{
  "n_layer": 16,
  "d_model": 256,
  "n_head": 4,
  "n_kv_head": 4,
  "head_dim": 64,
  "d_mlp": 1024,
  "vocab_size": 8192,
  "activation": "squared_relu",
  "norm": "rmsnorm",
  "norm_place": "pre",
  "norm_eps": 1e-06,
  "positions": "rope",
  "rope_base": 1020.0,
  "rope_fraction": 0.5,
  "qk_norm": true,
  "attn_scale": 0.13,
  "bias": "none",
  "tie_embeddings": "early",
  "parallel_block": false,
  "extras": ["some layers without attention", "local attention windows", "paired heads", "gated attention", "value embeddings", "hashed n-gram embeddings", "a smear gate", "an embedding shortcut", "capped logits"],
  "init": "orth",
  "init_std_qkv": 0.0381,
  "init_std_o": 0.00673,
  "init_std_up": 0.0381,
  "init_std_down": 0.00336,
  "optimizer": "adamw",
  "lr": 0.00174,
  "beta1": 0.9,
  "beta2": 0.95,
  "weight_decay": 0.069,
  "lr_head": 0.0215,
  "warmup_steps": 345,
  "schedule": "wsd",
  "decay_fraction": 0.819,
  "decay_shape": "linear",
  "final_lr_fraction": 0.05,
  "batch_tokens": 65536,
  "seq_len": 512,
  "doc_mask": true,
  "train_tokens": 694800000,
  "steps": 10602,
  "dataset": "wikipedia_en"
}
Each number is 128 + 32 x the weight over the matrix's rms, rounded and kept within 0 to 255. Layers, rows and columns count from 0. Numbers have three digits each.

# layer 3 MLP up, 1024x256, rms 0.104, rows 606-660, columns 128-255
109116131143116169095185163113184134113167144130161139182120128106127097141125139133069100064148055099128119102138159094152160142102142177093085105134169145202117136128179086138069084132137164134096156098111128124131119141107084083086116143075193132121188182117163093133094100120104166097154121131145201152104105111148150213120123095086105100108081095127146098146133151157101136115158
129119125138141156111123115145126157103150162081230155164156127119166104203129138086114200110130125116132110137130163161134160190128104157112088140115090169113110122170221145134188141068127141113097145143074126121078083099102114201051116135140141093101137158135159093022111072107109136154177110116123094101102075121085098120142151112106131152077166111077064096124090137127145086136096
162109093125105129132139125057149110116159151100122139108137112053097143112098112161124121204136103105080154183163196081155084104078072169181073139146122089117100188133194125154188058150160096184125145080111170076155195100123102140168117130080131081073147159096127152157072169132085150190103189154127170144110113116101146118109133113165136124112145130090172129065078124154191116187151
079157145110107141136068150102124104153157055126140110151169101169077088144161132160125116153169079105119137141157103055112147165091094166116117096098154169081160110134139123130085155190083147117108130104148171158128160205113169108144094182161166124075140114082125131106126095116120120138080123185103162129108084105107094152161125174154084106123147114178153133136110132095153101036123
091109121129139143131126142117094103167081132081171178097085105145149144072206144063149123124075093108116100098055098094129125158089079176093151148128132093159123070170171119153137144178121173114134139110135128094106142185098119201161143190141143123135121096110187104161087034096145169147140119096117079127140107134161166099145139172129066126118162154144083118154102171119144199112143
093111148121191154157091083114142201106194144173153119112128133108065136093074126158091153154123109140137104155153150080125149124130065101183077098152092170155112159153131156092078100164092108078046161179157107109145123159122152102126106106144164129112110179099110133128141121120144137136103123137165176139146136122143103194129186099162157103115127088111131100101105115160156144093075
144123123115108129129136121089143177093111082105163123134212112143152104116100103097125135100106065105163160155148125132132152112181111139131124095085115167106129134139151159218174097101139144135081115106117050146109088110106116147131160146146107144097126075142092073097064127097103168161163142068179070108064136127129109168076131112104092125123149114165123090201090172118137128114156
146139101133124107102140116094139108169167109107106147136125119059142129136130131081136120134122114132099106078100107063125160118126120176190086053152072173163104111148094123123092149163155080131149133125113099153101142097138017148118124129138141105121121092135132139120144088132106106143116183115140130112106095161123103086090096111144090145142096171105134131095153136108097102135123
139152125097090094138148137110134125179102093167124112159206136113143095073141085142105154177156150173162101135107183085137208180176106107130105138161079095097207116163152137155154158104171117155143124111141130136155154115075131107124139108097178150139127151154181128119087054181208121171148099115128127159142127108110141107091122122122103166133163165077132102088153121108132076138139
151139115126114125123093058138122176105113196108138045094155110135138116088114069170164101101121091147067139099083083123137124093174161132153103150065180131149119165128161108130128102072117152116099105152177098113137163129154105107157184169124100150120146164129136089193096112126148161116068197046144137109144117151146132134143138107167175062112164166090110113112112134142173153143112
048184105100169142121092170110087184171160128152128130139145183157148122133125139152139154162150143114107139163173106152129133167172100097115082181149093131161142109155174148165078090116142120160074149122107153124127085147118114163120162108151109128150124192099157107101124122146130103153129177159133088104144119152063104135090145164100153132084116076112127063158132154124106114098128
125182100172172155115135113140130146139144113115147108145182155073081122086107108171171139139115172157093129167163137141157173118172118105154164152111112089142126139163087087087109160133170148104127128124136111191079132105080128146145114192152077182152115092156142103194144104119171136126135208123109098075168162100129125129138145175091128096130130158165135148092137146107103165103100
142216150109098146166114078137117137196142094122189125100075158103119140095125119115126094173100088126125125126201153097193154124153125082151142096121114083162096154079151142095140216151138139132136130100139149204176103124142075157123127127156172180149151167088152089119165104125153089092096167138074085113066089101138080164089143117138149058107099131113127114188072121156130166142123
171109065112050150132128099141170155179171141121139129099184189104113113126178108169087176096132181131104126198175171168161103152163077177153079113186066114188152141101125096192146141079136133110158098126148073123122135155107127148012149105117175113109171119161159124092150130137086099109151113053120108163049123122131045115111145101145200097145114164063108171158130119176146100144102
150102122134124114094140026099134154159114147113077138102177170146012139102147113147135116149116172117087115093121130120151128153195106146176095129138031115127108116042138147138075138153149176133163116161117088149090088139142099149119127109166170072123105105144163072118160062112105137082129130141053077110160091116107137109056178096131167135086087131169174149144091118179073116122156
106174120139123155128112129113190204165122071145171089155148103127115164163152179167141154135103050105107142094141131108155175122104122167155100112170109242172137085144183169162088149179086130154062169203165129145095071130140170139093104121164174077045160102146107100128065077100144122100120197127129176103104120128106195125163109097164117125040141122086108118152109211115107112130162
134136053133138147121148101150111145118177146143144155112115115148127081119162114094117168138152100130124145158158142111153131124093115134076125087116103124118122167111191087134129134095119157158073126142081106102146116150086111164102128160181122142144122121108123081123090132109062152173151122096135141109109093107157092139150142130092082096109159085132091102137119172108169157175157
162151160111118164118121156096129172135168142145172158163069077151108167109083050147106123140159151107116139103195110127122132127091189149151138141109108127151119146130174126135119187141122120097127169130132150110113125075103103121126117121052106153127143145114125109161121162091137168096053123134140149145064120096186111143083141183184116121127103123068158132121132138145161164142103
142087170149139121108149116184124188066167154111187141124121137144160143152143127115111167123187133180143126141140165176109129123157102146088121115072111153102152121119134107139116136132139155170123160131125110093110154178138162096082107130159110068118096100129095115117100114102134139140074142091061146073104097124122116120155146099097133141128166162138127138121130116127176163192082
077096099114118156074104126130185122103116126163155131143179128114133097136134109164137129119148127124091192120114176092147130104207099116131144155132126125127119170106159137139129139157130147088123169128122114129155109103109108117165105111116128121102183093147100108173143151097144118146102125102079109112162093140135160138136171127141115108132101114178076135111086071197148150130074
168086104106176184097133121180088062101067170032118111045102132148122179177105091100108085121101148105174110204101150122146142175173093152123163113090098105063129187142209167208104117080100121155165198160102158094123060120072070159049122158131134094111129168120174086177089122138230216123151142110120110136159121132118118161055120093221107123140224097107091140122123198189114065068068
123116122159105148115067159086142113168096115167122145115116088117112150119081136151094123126123143126120110148182113097169110111099120139137150143087138131156119116124129147123135104127114099156157155165171082064139103164118122089152141149129114156123204115116108122178037161135108184138173159155152167138129155124114115123114121154216079079122130060148130154139114088152103114138148
122139095111121157113123105102128144122129121115126108141142134126110102124117115144125156122137108151110139115126138108162150133136121129149147130133137118142126121128147143127140139121103151121111131138141127128112122134116120133130132128138136137105139146129148116135128116103142129137125141107112131130125123108116121127112142153152136103112143121135134108130125121128131117119129
118115134131124147114104098124129173190187118130127060083177109149123104110161186195140191106110125101111099144205091164120106101133120173208130076117092181067144157141124144152159072155132172163091125122214179171121118099148160120132118126109119151096146105131157130174124153061140103137070126122087122137126124140110131106149134153155130075119135138131127116092128145119110131077130
119174058140084141103138154113116143156149129089102117185186159079119137226116192135102171132142095080118121162136183166114141123183101062150077121103094143125149145115127141148081196116109170092077148110136077123128156115184082144160122153166127080087140090168172118165088075085152174160148138096132139134134105140135104133165112119170141090115151126140105093125160146139129113123089
098109049097097127090114141146111084150189144139105101160149149123158066123111146095120154132088177106107126139184121134167155138114170116055140120111137098135119173100173116070145134129164129153141186149124114126127141131085127140115172156096152134154122170063152125096092088084139168109141141107086161130104132131128124166146110173139110132113128115075109166101083135160165105110068
138124126109110156163123153156177129151133093139139094113177119142114130107073118149080091156194090173112126065117155123153155139152128134156100136147127135133169146123156146147160149111126135142134110129146127123138163128139099152152129099132155141105226129138105112137132139101116116123113135103118132119121117091136102153091134137153120124095112108156101143114141101111153103089142
181107101111090192102226066168120115097164154163078117105134084100071089146169103143156123158148072104108195108151161119133152178131144175137081076175145102175166220143164142171131133102127180113191150150109103128114129112111092117103166114114143143147167214068140163105186145114109144175102109033121141128119153114113110201089171139119113082109137104095138102102168084124117190135090
170061085066115147062123126111138178153140147127145117155115167141119135125136171092058149116133140151111148153174144123132120098199066138167119144104122083209077094138123119124133157189121106126151135093167134109124114147140042101136093136117099149113209101126140100108116104108148166122113160171131090108120108149145168126114210140186095055060127122126163132122118125138146142081136
175198141155137156083166073137140184110114096125196085120170167131124143136170185107107169153187083160086143119126143089115151168179153174132117151084074122139133114079178197104160163166091167144113115180148160107112111160111144144138158103163096132141105164108096082159093149124091095137138151146152128114069121089086134052132158140110104138119133132069094132058051161161092153172093
091159124103123172080168105144103115098210076134132111059231140113122101152059113145099104142162195196141165171122184130113110130096107135161041096170096148055166165096174090197096140089102183141160239108197143087128096092135115233134086118120183098098167091095200126174102166127169182126133044145071062166124138101112182164105144168127141144137124135067193123152112147192141147174086
137137116123096166083117105099101107130160102129158051110134100052127071137134177128070135136157094130067125111045099087098110100168069122227138127145051151142172119145097135153062133165071119141102114155104113115101122111178150087089140142180174128151107125132109140153095058084147143136040142117138106128148146118122142104142106181102156098135119156090146086169102164144170148183039
190078140121136166133138127081153189074179148094137044112121145149125150145107132133097119135118121129112083092104176113134175171155134126092073144168100144164166145154152125122094146126102187154161163090111105146146150114070112207122152055147107087101097104155097117176102121183048119126119137091104098162067103101079070090114177172135122087108173169129143127111098170098168128097132
113163073092099136129182130115137078170141121116096132159114108167119117176123171162120126066152104069086092093138106159154151105103126112111135099203153155151133140085166191149175139182098110078190155181112117075083077129142119062120185128117184157094146149088155110111073102132147130108093118134125157113104097059097136136140120143131093086095148120139074094119081136174144165106116
088162134131047178098144140076125123161118214123201101137101099136129182116122101163153154166160174199156113106137112147145132130112088123088153174176145075107170120077156203082094140204150147082128145189161163123169088147078135102156116172098123166116108160111168120111143129078106097158096127124059114160115116068143147098178101203207152091062142122117203092161139089109182190166073
177159110082116139071155084159129110192106107180101156109160150129150143098144146126054119087172173127132091190120146079157129200134111129104094084122118096114124091110128137122089134103149123118145138153100121125117123171126141062115130154146132123110131121044143123122114157135177176099096185127176136050112146075126127110123181133092112135126125153078113133042070145189114145117095
148130085144162154121103105119173131068168147144106129140115115112123066121140173170156124145127113179114119102121096105107105094118145048158198166148117107168172135110116133131094143167078151087129122178149113086183092106148152124139194111100126040151172134112148133095117140098155179107143178128122130108123176102079140155154116151088127144107138151184150043075161156152117167133102
130157123104076173089164143111121108143096080113133122161120161076095130171083147109121103137154156145063130114161118131159126187111169110127071158136114143139146132133114191150104144165131206187142178175188101085081104156128056143139092151180157135157136092127200151132114118125154104187133191133110062151128079099073166116179139135175145125060114133183189150171118098113135159091122
162140131123117111052153091125123160124106138081142130104121127134118176148126130104097110157161060193092120141145145145125146109134142176166111077116102190116125165114126114138079153135122122178144106081132133108071139156091088125136130089121126134112191123093122062131153151156162128126141174152081121142138149082107115122136146130089097110135158137154166122096081111178097106179144
093115113077074135102119072107152166098083202084151069138148124079130097174148148106115133133108120135085134201110105132154182133170122069113051167056087153153197089116145104142034157119095123197071200132126091161094095126151094163113195111106114085069130131087105103143101122064146082093150134084098116131145083092129098144114160148104100133112121187063122144128116119115164102105120
127146102115120125145123154095117172150121119127101109146199107091092080165162127094099129136136155144138140084156068123136122102159116107119115169084086116134129168126135152154106097171110101085104165192159156130137171149086079083145160128129163142102103145068093102154096155119130145081107132102095182178107141096106153118136081174145122107078137135160126167106032141143229099100138
120208100102162096118115129136156146101114133142194105180104153072091078157098089148124181205103125166071127193070153101225140160179135124100145111142147131187108193015131134132114153089100151129086135128165047096163171131135138121146136062101206122145182148143129086149128141055135147198159184134094152060128145096108138131131105124109165120098146140064109162096096134165190072104054
191134081143110187090138201107105102120167110101130116196196113136129071133122157085138156178085134175139139126169157153120121135113147107150105114109099109110147160166125172126131094147099122088133137133137138132120145224088141100114065144141178158116128165149107073142105164180167174143086143135183099043126141127107161173134204145149131087069116144160126163096063105136128130123072
133132144084102152126180153174129134079125135144132123139153162162103133186154093103021116097136153135118149113083104187146126152135129101130150181140049119101104074099095241127142143110126130145117114157233079124154130199117128173121077182109196128115114094104141061180127109081144077150093151090151139116138147124069092083133127096103134107103133149129120100165099071129183107097091
175096092172035124137110116139095131167111108159103160153142142099156144164066111182136119118108140123132135110175168119123174136147136147171119135179067189141151130066190194147134182113140169182100168161141105127144097102119063115080107093170157126057160115159119125090104133080113110139166127156054109126110082171105172096104143129198127133124124116141187069126152146151152161104078
152132131100149134091151040091111110168202098163124161048099099105101106126163110152077170129165129189080083090121053152151119140087148161160123154125071151147071196136167174143098104145124135153108145129181092067175099131134154072127125040131175140105107137108144132123073144167095154097120128173145152126099118100131128155050120125149169060130140141115125166129080193173113144091100
108130069144153168127170115158095140157076152126083069079078065096091122139148202107133163178150140115125129096129105146159154104159150180154143133139122117076217124097113142102164125154092136075127121135150128081110143187161131103115162134113212134148151184155208114101056062102147133092154139142152143127097115105107108117141128176136072131096129170164126129123057156129145171158071
112145164128150184054080101103144182158167128113114062130073095178122166132119059143101132197187107108126159148160080149142117145115121224129103175127124194209112160122135185162112144087123155065086133153142113120181138105133155100182153127137173156089101137104109170132079131141088167128071183142080126060178106068154109133096135148175133167002108155040124159193118171168115145153122
155150126152116123124125108136116140118125134076165102084109128111100160154124147104142133141172077148096108125139110089107113120154154118122140150106061125187101149070158068107037149163121120112172112161163128135111149118084143125090162145116114162099177139109150108150089173117205088095117109172199143102090070155149095190114202145146102135131132145117151135106050145085127173124119
115127101096074149129175089111143196119176125130121142162142165084127112144106110128123148194148108166084132152160143156213168118161114130091208129106103104132091130077130099169100153115104134148125125123144123110170083055164141145130137168126140123066151131128135142173078129120125096186105152102143174011107177151116125154104158185141156120111110106110164151147153127158125162126196
117181085096183152039190113155128119174163109173112070110142185085070091137071173140126118147141158078155083111083168154112117087133101130140120166131140147125158119137111129124137104179114191186141116183138151155104115160152136141120113188176156123126128146050110118130094123000169150138087149150137107107109151136108138132141102160100123089112144153103149077114146150105108115150108
146130119097104185127117133141159161121153108108120105201098119105114133162167120157144161136130103108161210165106145129135150134092137099184161088131115118163120080090108136184101143125117078084139104218146142129094159150108131096126142127141135101141139170092113093149062131148212149099191096143166120094076138129067141095182110126121138095129116105120124165077087131160151109171093
176129092075022123128193095109116186182083096102147062131134118173124091090146145103089224078137168118132104133075106187136143116102115099140134080135179156056209176091149132121060120118074138096114157222202186149154122180168133191103177127082205110158152125081147098117169124067125090152204094109145122034171142173131148113113170097158166107108232182195086150117102214211203029136075
143128120095060113099171158110140107131094054120105090152126170127105115147110093145120152191181107143139164103149143125133189091158047164161087131159110176137171109098217114150068191181057108125119190197126111162098162193111147118149156150152150161112127122145103109124109076097077122116174137086090153149097101137137119110147130126203146120122180149146187082114131145119136118148113
186136132131131141143143091091143125140122142143142142083160151110083107100139154124052085186209098156126085160124154089171197127142149049174090082164159147092125148114166065171128132097120132167126147074177127094146142169080073149167125119121131149143148184100148155151113094111105188117141153134087108185139135124110139133099074109162087115114164182090127156092133124131134163150138
# layer 3 MLP down (transposed), 1024x256, rms 0.0963, rows 606-659, columns 128-255
121119182156164178153123092127132099085147151101141126102095103155143145151125097167134063089147116093134134118117123187130093154137145152118145137153115113121115140176144070156168094134131122121115076098047127134163121137086161099131115130086091131140178105119182154140160127129169113120144087141159140112138125171131124100157159137138126101118181092163126144127135166179101126098108
129187119012126124140118094158129118154154103173078125182147188149155141078103088115129096145154114106091185094136094190128140143079165116128096168088148090153114142139132120113142134189131119192142120120082169132100176142073144121086149104124158084136135193106096134167198105111135162167073121187100028141080112116139136090113111157106115161121164121147145087120146114097170140116149
103098071145113081096133148151111070062138165147096146082144093104084101099032137102175120107110163139133180143120094118080140115089134094189189135208117156128154128087132129170139029123090198147178101083152151083129168137200131108144087180116158137109101131106100108147065189098088084162122156137120085147090105109105103077119105107167092126172160115116109100114068113151167168157094
129143171148115082139075123145113155140139094160109157115170133200168092122172143111111130155093112106141094162094084090177125072174067108128105114144131149106122120157128108119119155131157131091163165068105130125151197099163161116146185097109153185152150117141152112069164159117145131160099111113166144148154137154101137129119128140085190117192133135185191091127118119152133156074120
156123166158089147060122087179132186123156124165165120170176111114090120154096144149101136147187196180117148153175138193093176088209169119100128141136192202089105184106150181152114135070151089146108112168093163176121152116144121096086132060109099136148126107144098136091173189147154089104143119114165207132146141109056089128118082094132168134098086146137166122139134096136071087150087
092112156187157111121107117075105168190133127187186106111130123110174149106148184129095238166130152136127113069160091060177101090096155093170120103191120074109146104159088191099162127066141117131142200127160232124123158082133123104128110123122170113113115166047136144143168072164126094136134143130172086143179127141068113154130159137161179136135118114109152130119130137160164131000108
111103135087139121108142088108091125178084110103096149140133139122141119053083182123101145139132068126155178078178129102102145158136089124156085165138138159092132108160127075143157141112118140135138109112099137191127145122072143119124124102152117129151116073138099156190111115129153106081150104147118134088146122187154092105145093134126085081183137129138149113139128165127115123056107
194147121143117128096093088138161136094123106121091142173093090141179201117156092168094104096104163099165084131116150158115182182097119147133154149141131096118146176171155079123117086203157142110170115131107173123155108094078134118101131107079138117164127147133137134113156153142129110140131158127121142067105142160111103174131103194062116148100112076087165172109168161190114120152145
101180106161154151088137088133152120117076132161099091132022123071136126147077166110162151143143135137090143144134137126127117100117197132189129164161125136204099083102120153149113107166146171125113138145118161102096104137115080148095078119077111096095133135135146148177101154179173103077148139128117139144080139107130157128078178159122142189069115153134122149092128142167097154148130
180096059113132187079133113134075163085083161147176109084157076113121131141129137149083108086112128144104125180123119087125140115165157152092177164111166162150117152141154127122114128099069138140099070084115087112142178205165089129077186179149063113174125089110120133103081153140082155150124138126154135193131154109141137122157133171152085106136151161135116164101125093125185154115083
089139070105095148112120176188125160171169137115129098110117122127128142147142119142181182131124140150140123129144201155153095096104087131091179146141093090065142149120111080158120143113117126167088107096104102142193103152117134145118141134116105093181163086217120134051133186104122126116129145149131175139128111161153090165135123089154159162095144143208151114167100140132084075114128
107128067151130171159148110104129156169126139071156111169077094117130078106097108104113119116133127093110175160125116119097111106143137137149101092140092149157170189106121168108098116099186145143115154103154168157091104137151136098080112113089145133130131065160114114099138121173186214136082150151120121096143108122147161094149109107099136117183127130071080134160084144122144112185179
135132120074196168129093136108115152112097115152110110118124157108122120123156162175115134174090150147136061077106096151109063129168143134158201144117141146132158118130153103138140180134127113146142139110104156159190119122130116187190137126141185130128142144146059146113121169074118148115119126082140166184195113149144111150109170110128125119167148154198131129140072171125138175117120
140169098124127166187072152118157177088141152122139092120107175119128159099079107173118031060126133120057127149143168175160167133155146121110148105157121154138063150114103144150114068156086113066105082117154160168135118160103075165095076147131188155061154082123127134089129146108062135144092114070109118146103096110083137088154129155171233063140173204151099177128099081184118111089073
112117085183143108045070146167122214155136124159093104131120157133073161127090072160139175111164053176106089073092139134123106126180134117124153199119081128092140115122129133108091103152189091136128157116092188195208154151125173133198114150106144097164154145164133104121147183148048147109118143128075144121145164104152156131141116101161107151175106117157140149127148069159069146133111
113148114107129074151153159123125154166094097132167161118149167154156093110109165169108192108105146072111167187064132154169125120075180129141207118161183120095163145162155167139149054155181164177090146111142138146147111153128152179167129115104122142067097119145173133146094127064144110160148169180139158140104120147153144150203144197094160068177148119103130119128109128161115043079130
080119153218093166109097137152153147134129157115147172057115108135075154128098186106146147102092125174155112113119112213127163126118134111142138090108188168170130069119155138128162164129149096145137120111087124183146152110125132090117125137125181119126069092135106101110136094125073123109123144113071138165150084153148119127087137113074119139144128057133120138134120155092109107066133
139128150112140103057135131148146106103129118147095123138157140114148142141149212092074150071118128151124047212153140102175165144117096113097141142175156126110106133133182120144153116117145166087138139204127150126101154114081100111129155097120090143159154134095105098089133102131108148141175133124074109138141120078115105092161097109144156065093164124155134122095142149148109129113117
108159133096148127130196095170120100091160165129117156067083108166129119143157167083182115110119086082128151130116106165112079129118103138157150133113117075140178156140154131107101177114107133186182143048118119088144147162152169133132079095141096057149127081170095137141133105164054144166136070140090112156091107103189139133095083137101102183102187136155084101154109126102173151147150
112122191146181123110095175142128096149092152139096089144128125128099116129127153175162160165087108119179155102098157130118109059146091120111188115165143140125138133072081163102108128192141130141196148180073126132153108125158100116163089121115125165109123120127137126112153126163150115128160120129093134140138126135176157096181142143162153163149129110122119160102100082143095134158086
123075145110183083126089185103168124106115092103118144108075112150084099212185163226106070195122118111105119130092125057139183105154083055130097087118143196107122096121147095178152120135080084095131164153110106097130094186123096148097141071099084145152107127135167069161092120074134141093165098188159097114057141118146085145139082112153071176123094119157097117092155110090105099192105
153068166141137121125131120116099157108158104141163142172152112135128125139182107106144133088152130142138094188048127162136122117163090108057078106100144123167109094111105143179142182138194113105137175090106158141134127130175117127161184126129104079111109141134130156125193122161094143129132127121124102104078110119124134126145087125118163088117123076076145171170193145080159158171110
142147132135149135133123142121133140106116127124121146132112127113132123127148131134124117128121123109127107106131120135142137121136145148124130106135110131130147137132109123132114126135127132099134123139131114133126128135125129133121140108120133124136110121140112129121130131141132139104131149143141129124133132125120132140122130126132132106149133124131120124136117137118122130123136
150142116148181120187068159101144205194092107096111115134135100165108126122155152109163128135094144093106160103149155107071144128092085080140155139170118144156153169156085139155054105162144114099129144089150173066186064141070168111115101078124152132083142113166129180145108152139130159134088104171108106160190096144111082129108134147123130057194116136128153121114151132135124196172097
183114161146133122169040147129157123069113074150089119091144142137126118154126125142075099147130171139121103071116180135119181185178115121131112128193111088100140102117098086126161151111166074104151164148035118168149139048103149099107131106085112142160112138137114152111099074146136100109083116137117147113138087110144078082108037117148168132135124108104106124134219134113095137115160
108090115123164151129104183129176157081129133165131150096094145131183125195142130175119181163149122038206134144129140188105042128127065164115151099139141158143131144136120068159132129131181103089111081142061111133242094121132115091157142128106155109077129077118072087122161096131104150094138107062124154139105165154088157145165083121113104148165093059139118155147061113131175121144104
151125140138137089098160126130113162112114135129155168107083130105156150136151141088170160115081127065115043139142136124118101174120048131144138117128125119143099119160123134097127132192097166128153116135163096086153137163105144102123107188153127122195092110092180128131142064116159134139142103126129126144153147132133208099168106147141124102138103176101087142145099197113110140158126
096119134140098104113099080103105124062114100161147117149025116102098065124200102114135154154108168089089163151139137139077108150127173170113112136155107110177071092184161131138116119092103091155138069089206095077124124160153079084135120147161101164166107137099125182168091104130137132119153068146156179135134124135108123139111105095147135072180160123135091097066105121195133132185155
076156164103119175121133103122086089076093156092090102091099119121123145136099159182089153138133165112175144139131150104108118137072199095049120134153157080109087185140126143125133138153134125178171079076101121122177108165157115086099113118091142124119194117194106111159141153113151126135161122117119080125134130157121152147055091159151202134104116180119139137150135116097114122077185
099127136172105078134147134179113131169164118119098197102157148167157161121068150115189160147105113110132086115151138177155092189079122159162048124115118103150143094148081139139092138106108077151110121133124099135106069098111148125128091146152120147086138097155162100119101118093138141088154130184173149138155110167172125163138110088132114209186115098159131105117097112157107101130114
082135198098170173106157132134076096116102133123146105106138070145186130157102164124125171153137092154060139142131149144062158201079193142154065165103110201147143128129149145154186157114118132120133170250151199119094122169134087160174149126125132163110124115105112101137130079138131139045061088207124072159197164093100185091087058199118059142207126096103136162124083136110141131177104
151156093085178111175113143124151183152107100113134043052117115101145129138145168178161166168121095162114127087072156143113085132139168095168143140127144162117178137171181062134081133129065180107155141129162103123157087129092153095116171152123101163095078129159148150151122166148114166082108094121117132148129173123140167106155198115139130108213110116132127077145138102062142115140066
146060114097152055154161161143132157071090139175161086117123177153106117173226131156126132123069091099127132054120136114100129093168113142129151137099127128116119158160114162150153192108151111136105099104112133156161107066146102165104142119164141138156109116086077096174119101154118119165126109106112098145180123109092120123125117072174141115144172075111117199209151072183173137117084
144164153104149169119152202130081185107159090068160133108175109153163080100159115098129089100103092171095144092130113150156103146136140141106139174148034153129107072097127145068080108152148111135118109099135190155061150101186127143188196145152174050111118075115107151172116102157106119097110147140079135146085184172134085123127117114116165124120139153128101075127073085079171128097150
151091107121228213129064096158137113162099127152099143107088157162149129120136081063149111095134080133096046125134136149154090129150121095102136185158129115041116144167145177121118113088079126171130074124156255189144066057145169115118082153145134111105145096143122090121173154181135034085116110130123160173143136082112113149139155180137162135070052133099124120159100122173163149149132
124111184138178152141177185127120104148127163154117066170139139164096200137148098111159147109134112135222170113117106098098112140136162093101115127149088125134126097111178134085126050137136072143101184105115108084134102125114117108059120152084175162163074170140182161118137133167179101138160153123150117130063174148107122144093098104146094109130113167104108111122148149146126076172188
097121132122161147138123132104137147162093090154154116142167109127149156115092100138136187036152086144149083124130163116128138138181101143124102106120187116089120123117109094166130125043153140105108099127077157152123168111120124111104116117154094051135142122122128078156123181158147088165143136118141096165114118178184133104127115103148125096099155100092139145148198120136149104132098
111110118130092106094095167122102081140159129111118099167081160160148101109150128093166082093127153125147125136106165159111114125105135091119138105140151146094126132094133123051167087084141119123140110169096144124155134117129146156159166051131111112111157100136135131131080122125125136062150099084149097169181102118129114110140137143148139149116127119063174124066127222096154108095129
120185180133150116143116229147138115167129091075084125129144153090152104155101126111120148127142182144137100138169134131174098096150130134151148163119168112127139093147125151122133135118129148154133144117178135092168144161136173097198158131074064141105104128129138155141126117127103114075112147227153150133114117107142099150108143093203092141171100171150175106106078113136071102140120
151111094143077169149084079134122208116108185031152195090167095110132177149056077134193092075135163142095128177103135185140118142147133135101186105090131174106126115052143052080184107114165115087134047075136034125118153155141126143154124192143126141103171165094200106140177057095156122148107134107120152125162115111114142188184156131208104098146190169140077162104062162151170104124089
118183148123160150109089189117127111111163122124027108139172115137140107155178093085162157163146162105200152140155131117110145097162130090109172159118153131104096176086197147092125108127101119132153112117071082144220122163137104104167142128085096105166130077153084166089123113130127147041087100126103102143133098148185127155146097134180184134113115107083151150136085111116149114175095
125149141119192058185130231124154131131112164129166166154117095132142109170124168166082096075082109133119150143059082054147125112132138123098136086141190150169130139122094128107121131105140126166176222148098213136135116077121118167144049118095139108164142145153088125106198157159118118119126153138120106184111042135129103087059096080170086167132103110136119122123057166102139098095106
137150119110106089121095121129066126075128105127047086109132107126146120150148170188136139161094132174130113138096102130118106154111157151140176137128143143142121082152128115122067122100140149053137107138150090141130142102114176159107182092140106095136112118101157184108139120111156105141151052088198159149195124138165155136161122062219146076136143123149129129134160122114140152111175
091173165075168150089187141148183060073118064156155182097060106148094118127190111000174135132175096128134104081137112120208171117155155188131070142145127148091164119104134167163166140103105133168123080137155164081111108121185079176152099030106109162160094080125090130095132147166134162156132092070123103176142124116103122132140118126098114149100094053150122096168092100134118084132052
107145203146129111140111137141126120139119177062127139117134127148122116138117132151081164128116118143155068154129146160119138142095144120166147176129122133143105125136099084112115084093102121066114119119072142102166187068090161174152118082123102153169122109122111103131095136152142137135119104110095108172111140123206161079108081082152154150155145152209086187149090159070129160165137
103107099163145123146065158121148158083085156106165182135153138177146143211133069194146130115124150119168129106101130113179118159136194158118101149154156144169145101143044068138178122119139084120144207182094082123131143102095133139089119153116126126086156129146151141116118172129164079188155146074117142167209155148156131056142134143180119120134160112129109145098138053148127069111092
043082135149167133118151158161135144090090151137104159104100097104155126172153121089144150146103092094140135111114131075136051098181133202169127090152095179130151110118163159129146082086112090138184117113045109131066134117145113110143128122124151084138140091134138107085090124170113151111151207123114149173104089098098119124104109106158056180115113114117138139158124093103165144198111
073107109106120138200142089165091138129097117146032071133094083178109131141067080105092144150117129159137132108111206169143119112097073121131141153197158131109150121142114096100159156112141156174174208178167162155143150101136144136139184159099219102139083154131119125084116107143104160074139163192091115139135145120081134118122120153100097184124043125113095070087174148128065142059161
074147116135120155131099115087118188161102176108165144130143108185201137137112109136160158127125134140134109116159117123141155106173119140110219148086137110161088162172109075116193172088140081122099121147167143089154140106036125148121103107127176179086162166099166177100156113166124066183125129109170125132171116127122168132142153101130116113132079168138127215087121055154113115125155
154147083096136159154053198117089119113101154167144134136116205146148095109142143097130147124124143058180129104039104133128067049084154090135146169121103099092196122133058128157126134115136130122151094064078169191160126115115150166130106167108170100102175136200120202162117139189162181155071077159215152117131129141095136151174138167079122155149101132096107172129171133162147176177164
165147088142170134154154128171111157119121181114140164163054130115152176107126167113123122115127140123119113111107147135123097154207127123104107100083147111126144149174178058151131129110083075147132192138096135133073147099122108137119146071172121153128047104176104155168140108152046094150082147106117097122109114115180133115122121133136134100140067164108070096131134140133182122227168
096106149150128108125124179084159140117181119152141127137147109100158104186133154082099201121147125134129123043120106122140168185125177135126142097103159130104119124134126137083079137075126163143103144093107126136167148141215143159107142114160127127141105104140118161108151179182115135138152076095131119112095072182132151127101118147124119179094132119153129138174097084126115084128123
159159112089096089188124070117108197171101114148115156144163122136111086108131169056125171139201135125138089151154121082101151142115225144149131072124138183105096108117134143112102130092094143157107096092155188206135143126206152160095151121084129094134135096040174136136190104148051063183122048158130182131244192165112108107095210173113167118150212157125086124075092174134053102055113
126148174169200076103102140154133146119124166182126132109122126143151138153178141148133135127114188118138115137098156203155099109147108159121171200072073130153091124138105098126144116077134097118135126096086160100162130143138177134178130109063131113146133140145108187121160141152150169148081127129092115116149143130149142114102108097088129151181109125133148146125124143088162171123094